{
  "num_hidden_layers": 11,
  "hidden_size": 128,
  "num_attention_heads": 4,
  "num_key_value_heads": 1,
  "head_dim": 32,
  "intermediate_size": 320,
  "vocab_size": 2048,
  "hidden_act": "swiglu",
  "norm": "rmsnorm",
  "norm_place": "pre",
  "norm_eps": 1e-05,
  "positions": "rope",
  "rope_theta": 23900.0,
  "rope_fraction": 1.0,
  "qk_norm": false,
  "attn_scale": 0.177,
  "bias": "none",
  "tie_word_embeddings": false,
  "parallel_block": false,
  "init": "uniform",
  "init_std_qkv": 0.0437,
  "init_std_o": 0.00931,
  "init_std_up": 0.0437,
  "init_std_down": 0.00589,
  "optimizer": "adamw",
  "learning_rate": 0.0025,
  "beta1": 0.95,
  "beta2": 0.99,
  "weight_decay": 0.045,
  "lr_head": 0.00821,
  "max_grad_norm": 0.5,
  "warmup_steps": 470,
  "schedule": "cos",
  "final_lr_fraction": 0.0,
  "batch_tokens": 16384,
  "max_seq_len": 256,
  "doc_mask": true,
  "z_loss": 1e-05,
  "train_tokens": 148700000,
  "max_steps": 9076,
  "dataset": "wikipedia_en"
}
Each number is 200 + 40 x the weight over the matrix's rms, rounded and kept within 0 to 999. Layers, rows and columns count from 0.

# layer 7 MLP up, 320x128, rms 0.133, rows 44-52, columns 0-127
253,213,151,157,213,148,177,206,171,213,215,190,232,202,266,216,139,231,175,190,239,231,184,207,192,218,247,277,178,200,63,186,122,228,194,214,194,114,224,142,214,178,244,191,237,199,129,206,239,194,226,263,219,213,166,194,247,142,240,189,229,231,249,105,195,214,214,190,258,209,231,75,241,209,197,221,198,205,144,214,169,165,177,234,191,206,178,260,203,169,161,226,200,218,257,223,141,264,150,219,289,139,165,146,165,166,148,221,167,197,171,266,215,190,188,137,184,261,138,150,179,145,219,181,199,212,207,173
321,193,224,116,180,111,258,184,222,231,286,154,114,184,225,193,237,194,193,172,177,157,185,168,197,223,154,209,132,231,206,232,262,157,165,209,269,145,250,166,181,215,268,184,156,206,186,207,203,208,161,186,171,178,184,247,177,177,167,149,192,212,153,149,263,159,225,161,197,220,247,219,156,173,103,163,217,124,160,257,184,240,249,188,171,215,196,219,227,181,181,233,191,179,209,210,163,265,216,187,228,189,195,183,153,147,143,198,178,130,134,238,198,203,173,207,248,263,231,211,249,204,247,212,247,197,197,108
156,260,133,201,174,181,177,226,180,220,192,195,160,238,257,173,152,210,260,211,198,197,204,248,185,124,247,206,137,203,161,205,197,250,191,195,248,142,197,203,165,135,169,210,204,295,141,160,260,216,160,131,110,153,186,209,142,210,235,218,209,220,251,227,172,217,226,167,205,149,259,255,206,186,199,221,219,223,235,166,184,176,197,196,199,185,194,193,191,183,207,126,152,181,238,204,174,175,234,134,244,311,224,251,226,151,168,285,239,162,192,273,240,188,256,283,198,194,225,134,201,158,259,134,247,240,207,241
232,169,185,202,285,169,195,190,190,237,252,260,172,172,236,252,211,231,237,259,187,138,131,157,201,120,183,200,226,262,196,257,202,227,227,151,193,218,155,180,188,193,193,203,166,231,133,221,234,177,159,166,209,198,173,227,236,191,204,164,234,239,190,235,263,178,205,230,178,240,188,263,154,133,203,137,181,238,109,227,193,271,163,286,311,133,127,229,133,231,192,216,160,179,176,125,201,191,168,227,189,239,210,164,142,213,182,171,291,209,226,276,238,229,206,212,206,265,228,158,164,282,195,249,262,267,194,208
198,202,205,205,205,203,198,204,175,168,262,217,140,182,195,184,129,149,208,159,166,261,207,216,199,274,197,289,140,171,149,197,143,246,184,253,131,184,203,160,172,220,227,199,235,179,241,178,207,260,120,270,165,205,188,249,131,237,141,121,254,252,128,235,163,136,198,246,235,164,239,197,261,150,270,171,214,219,195,143,184,199,262,204,180,194,243,279,187,218,251,227,220,224,273,208,99,258,175,107,220,153,220,177,186,145,179,181,210,179,194,199,205,222,188,159,219,262,193,204,191,186,213,142,185,124,195,184
226,192,139,204,196,161,145,164,195,230,242,264,205,170,142,223,201,204,248,219,245,259,219,179,163,215,170,267,231,189,163,234,135,240,208,234,157,177,127,170,189,252,232,169,225,193,164,153,176,213,261,238,206,127,207,220,170,217,187,221,252,215,221,184,203,230,138,164,176,195,206,195,186,146,220,139,191,186,204,212,235,203,153,150,185,224,174,126,240,168,180,196,220,231,223,175,152,258,216,231,132,125,271,160,160,215,206,109,232,250,176,190,292,139,202,246,209,238,167,234,103,220,290,219,86,231,153,148
151,196,210,141,159,164,214,287,242,205,241,181,227,173,163,169,211,189,173,208,289,232,205,179,231,233,156,231,265,213,174,141,194,252,241,220,244,209,267,220,200,249,235,303,185,196,191,248,142,144,217,225,180,224,243,149,209,187,148,233,197,265,177,206,203,151,186,222,204,152,254,232,193,202,303,193,213,198,107,159,227,190,214,167,194,220,143,223,233,269,250,177,186,166,191,276,176,163,223,219,251,127,276,171,258,194,258,251,205,184,216,131,246,197,249,186,176,163,126,142,249,141,191,144,187,175,104,221
101,185,134,109,282,245,247,167,187,139,280,230,154,232,200,273,232,176,236,215,277,244,174,188,231,162,209,164,211,105,227,216,198,194,227,184,226,228,195,206,179,150,212,187,120,214,189,253,166,281,253,163,158,197,190,120,224,145,268,273,183,234,229,204,221,178,166,232,268,216,247,180,161,199,210,164,233,310,179,204,192,118,174,136,185,284,221,174,159,210,235,226,203,213,198,155,198,148,189,251,114,231,244,292,200,256,158,232,279,184,204,119,198,214,145,230,181,242,211,206,193,215,193,187,192,185,264,258
187,245,225,184,176,235,186,211,244,188,107,197,195,212,205,212,258,166,274,255,150,103,226,176,259,232,214,213,158,214,196,168,205,171,147,213,152,177,178,210,210,200,146,138,236,195,236,201,228,206,223,237,280,204,254,230,212,174,238,171,68,117,178,156,149,190,239,131,173,170,194,192,173,175,177,203,266,168,121,220,276,188,191,264,125,281,228,154,213,178,128,190,194,231,204,214,203,201,196,217,176,201,217,160,186,214,159,215,277,170,276,250,165,239,245,201,177,192,202,211,174,264,210,206,188,214,219,239
# layer 7 MLP down (transposed), 320x128, rms 0.126, rows 44-52, columns 0-127
219,232,209,186,195,225,206,242,147,224,161,218,210,216,208,211,176,245,122,191,194,179,219,194,233,197,178,221,178,261,208,188,306,244,200,220,233,122,160,203,235,174,225,118,143,173,270,205,208,196,206,143,239,285,211,199,146,122,236,177,180,245,180,228,185,211,212,163,172,247,231,227,145,261,100,199,300,220,216,146,233,151,191,125,223,273,176,180,213,201,217,242,223,204,189,173,168,210,186,147,210,202,130,94,206,169,225,203,246,208,229,243,263,188,154,246,167,263,208,236,278,214,166,208,174,188,193,243
183,166,211,189,255,274,225,237,215,156,267,235,190,226,184,250,219,193,161,176,144,181,181,236,180,223,294,198,288,188,159,240,195,289,239,283,157,240,224,168,245,223,215,192,162,192,222,193,170,109,259,194,235,177,155,244,272,186,257,235,177,262,290,117,198,203,170,170,177,282,169,174,193,160,194,239,167,181,221,144,161,292,170,217,232,155,251,211,161,187,212,182,167,168,229,173,205,201,191,233,231,230,168,185,206,251,279,190,162,182,239,215,181,151,183,206,213,212,202,184,179,171,233,217,244,195,218,180
211,167,262,213,190,183,257,205,98,166,186,215,197,213,286,213,228,219,209,179,213,166,162,198,177,177,125,231,216,257,192,206,151,219,274,323,213,264,187,185,146,227,241,218,280,241,270,190,163,237,229,199,204,230,232,153,218,155,231,172,185,162,192,191,196,238,229,225,230,194,154,165,139,213,234,173,199,187,256,181,223,207,252,155,113,183,181,176,222,229,204,161,191,219,181,214,220,238,130,263,193,152,210,159,237,203,232,107,166,233,227,121,188,210,221,209,265,181,266,222,186,176,181,211,178,222,198,250
227,213,80,235,145,209,244,127,163,225,193,160,263,235,190,182,195,225,206,212,173,167,220,153,221,166,208,281,188,194,169,120,50,268,156,228,139,171,285,173,166,116,198,212,237,143,228,183,121,187,198,178,195,215,321,212,261,198,206,227,184,197,245,157,170,183,192,144,177,181,235,198,205,236,162,206,199,196,245,212,170,171,101,261,209,182,206,225,169,184,249,223,195,204,188,167,228,209,112,150,167,183,204,179,213,190,217,234,232,137,179,194,204,196,203,256,153,199,213,232,213,134,249,184,189,187,218,267
271,180,218,211,270,196,136,192,209,259,249,213,187,219,151,208,200,164,111,241,235,184,169,183,181,200,194,255,206,191,161,187,245,186,268,73,259,178,192,210,186,154,152,155,272,185,164,180,195,212,187,228,297,186,204,223,166,165,242,189,195,208,181,218,187,197,190,171,242,190,192,202,111,113,91,113,228,191,242,141,184,175,187,154,193,213,156,163,266,143,146,202,220,183,121,162,275,206,148,246,208,213,193,235,290,172,185,191,179,196,181,154,184,245,215,209,184,163,238,163,123,260,160,236,169,242,192,236
227,291,202,201,223,262,212,170,302,144,241,171,178,253,164,184,286,213,154,253,133,152,271,238,156,123,128,269,228,218,171,241,180,140,250,198,258,212,196,190,208,225,259,148,297,294,205,170,211,139,217,213,260,218,140,146,203,215,144,146,126,182,194,152,123,279,185,199,143,171,204,155,192,190,195,217,127,155,127,185,229,229,173,207,224,194,194,202,164,227,255,182,177,169,214,188,233,203,251,172,151,244,208,153,186,178,217,238,188,139,210,251,159,210,143,179,203,209,268,178,166,186,211,245,218,207,174,191
222,227,224,160,213,221,189,174,207,185,221,193,202,156,242,214,240,169,216,234,174,183,182,126,258,233,246,128,158,163,188,218,188,136,234,241,228,273,179,235,291,191,191,272,216,223,217,251,182,155,179,245,235,183,193,122,217,220,106,202,186,160,220,150,216,160,242,220,193,192,223,147,211,209,173,193,276,233,163,216,211,231,192,250,198,220,208,191,120,171,286,128,222,259,139,136,195,167,179,224,223,93,117,205,185,168,128,165,192,196,253,345,217,242,254,237,209,181,157,238,148,192,179,171,249,154,211,158
215,204,180,49,217,183,198,193,179,214,180,225,200,153,150,201,207,230,179,187,211,117,230,209,170,220,206,238,268,133,185,207,186,176,246,157,182,205,261,141,162,190,249,185,249,207,239,182,178,245,193,182,143,187,201,254,134,166,228,185,169,165,255,217,203,192,144,217,188,189,209,159,138,244,150,187,301,203,242,288,144,178,222,175,165,335,209,212,208,189,150,189,242,91,189,203,174,165,228,156,207,212,289,199,281,197,200,212,94,283,194,182,268,260,176,230,210,210,172,282,212,159,196,257,280,143,192,227
216,154,178,195,229,236,228,208,137,247,257,162,166,215,158,209,203,280,133,198,207,210,173,181,206,254,246,191,198,204,254,272,159,214,161,220,213,199,167,193,266,134,178,198,236,258,185,215,261,209,221,200,233,113,233,178,187,204,255,198,227,219,241,198,143,178,226,162,154,112,264,233,182,161,249,207,154,238,160,220,164,188,173,180,116,143,176,152,203,124,285,215,147,252,225,196,222,144,250,139,199,232,214,202,183,180,175,182,180,257,292,225,242,259,149,164,193,152,221,172,251,205,169,125,262,164,216,198
# layer 7 MLP gate, 320x128, rms 0.138, rows 45-52, columns 0-127
214,79,245,198,261,198,249,272,177,181,221,162,203,266,221,204,182,237,231,254,217,197,192,225,141,216,218,224,151,174,251,257,239,158,177,139,193,220,187,303,229,182,213,200,189,166,223,211,284,185,183,169,122,240,250,191,204,187,161,202,188,195,175,296,212,233,181,147,306,86,242,191,174,181,220,203,187,199,260,211,191,127,205,207,171,175,204,220,207,199,152,232,210,167,228,224,221,229,159,136,199,131,155,215,106,184,162,186,218,148,219,169,120,220,213,192,261,230,207,224,162,216,226,142,189,162,226,183
221,229,147,158,180,223,179,182,176,269,174,187,142,174,191,192,227,177,228,296,224,204,197,239,143,207,224,176,156,202,210,256,227,199,188,196,189,167,245,159,83,161,189,198,197,208,165,237,175,283,136,172,204,192,174,187,235,217,194,178,170,218,193,175,182,207,220,154,152,127,236,299,258,220,238,285,215,156,240,228,215,244,160,205,181,136,219,254,178,173,204,190,196,260,245,195,208,190,163,165,190,343,176,232,147,167,178,178,174,189,215,208,251,168,233,194,211,266,211,204,189,254,299,222,234,180,237,219
289,225,197,201,273,224,144,180,279,201,238,203,212,292,202,258,165,216,219,231,174,228,174,220,189,234,244,205,218,267,204,130,139,232,174,49,198,205,128,170,234,135,163,229,174,198,225,272,216,204,173,199,244,220,255,189,146,216,149,251,205,254,235,204,223,194,173,206,201,200,202,163,149,158,151,218,103,209,166,219,185,181,192,171,193,226,220,236,191,166,186,222,149,147,148,224,232,221,108,208,136,204,153,227,206,261,187,141,281,234,146,135,177,184,141,175,225,134,205,187,211,186,182,201,222,252,158,197
240,118,212,192,275,256,231,193,258,196,230,175,194,191,162,184,185,199,217,328,248,149,194,170,191,150,216,182,236,194,260,227,248,233,190,231,233,191,183,170,178,209,244,207,220,175,159,237,203,221,188,225,184,140,177,282,214,158,179,216,184,164,148,208,200,142,197,186,152,222,260,144,232,275,202,194,184,177,200,219,245,287,179,107,198,186,144,206,283,258,215,174,192,240,256,232,175,209,198,163,228,180,143,235,151,188,280,183,211,215,212,182,217,117,203,212,147,171,187,241,194,224,269,216,269,155,233,164
298,244,198,231,181,212,198,193,248,219,154,215,163,223,195,198,166,212,227,214,146,228,245,248,102,249,215,205,191,147,207,181,211,212,228,199,162,187,169,190,141,285,215,194,214,249,140,149,235,184,253,163,269,286,169,269,264,245,130,149,147,230,188,219,151,219,230,148,127,187,187,176,303,217,232,197,195,221,174,178,169,333,163,219,202,199,151,161,184,192,219,177,118,245,219,158,235,238,186,214,195,194,176,270,237,200,154,184,204,186,106,234,207,154,206,160,184,179,124,221,219,157,223,196,201,174,198,189
176,227,180,183,264,220,107,117,205,189,139,211,195,147,260,227,155,174,211,215,142,264,232,280,167,266,219,188,219,212,228,212,191,260,217,110,173,224,216,267,236,187,202,196,218,183,187,258,263,119,198,149,180,234,206,141,201,142,220,160,205,149,229,187,269,185,207,290,226,232,137,196,166,185,235,213,215,191,174,178,142,164,238,201,184,192,192,214,180,155,158,250,209,245,282,246,190,203,174,298,196,193,256,247,188,223,178,209,213,185,121,180,221,273,202,231,176,208,193,238,287,179,251,197,239,206,134,199
149,162,239,213,173,227,163,249,247,247,220,203,166,140,195,215,244,228,214,195,141,137,229,216,256,161,190,209,202,217,215,266,202,229,220,144,182,261,127,199,204,200,128,271,213,286,298,191,234,182,164,264,166,193,220,280,162,151,242,174,115,180,206,253,218,131,188,189,205,210,211,261,179,223,190,217,243,205,164,138,131,210,172,171,145,284,199,196,238,142,173,264,271,164,219,215,223,200,259,145,176,166,253,190,178,211,209,289,198,128,176,168,224,198,201,262,195,278,161,174,218,212,184,175,213,165,214,158
181,179,217,165,206,209,183,160,231,140,161,238,211,209,169,140,234,173,170,244,231,237,109,235,198,158,165,175,187,242,192,158,220,175,245,227,209,267,203,185,153,158,174,198,216,186,234,189,223,189,197,141,175,160,195,146,124,176,178,212,206,189,196,118,132,198,158,172,244,121,189,252,162,201,221,200,215,212,246,191,209,226,191,291,249,178,276,194,182,167,160,154,253,203,260,232,280,180,265,229,229,159,243,277,197,196,143,200,148,245,243,193,258,229,152,225,167,196,231,183,166,214,173,196,182,161,200,183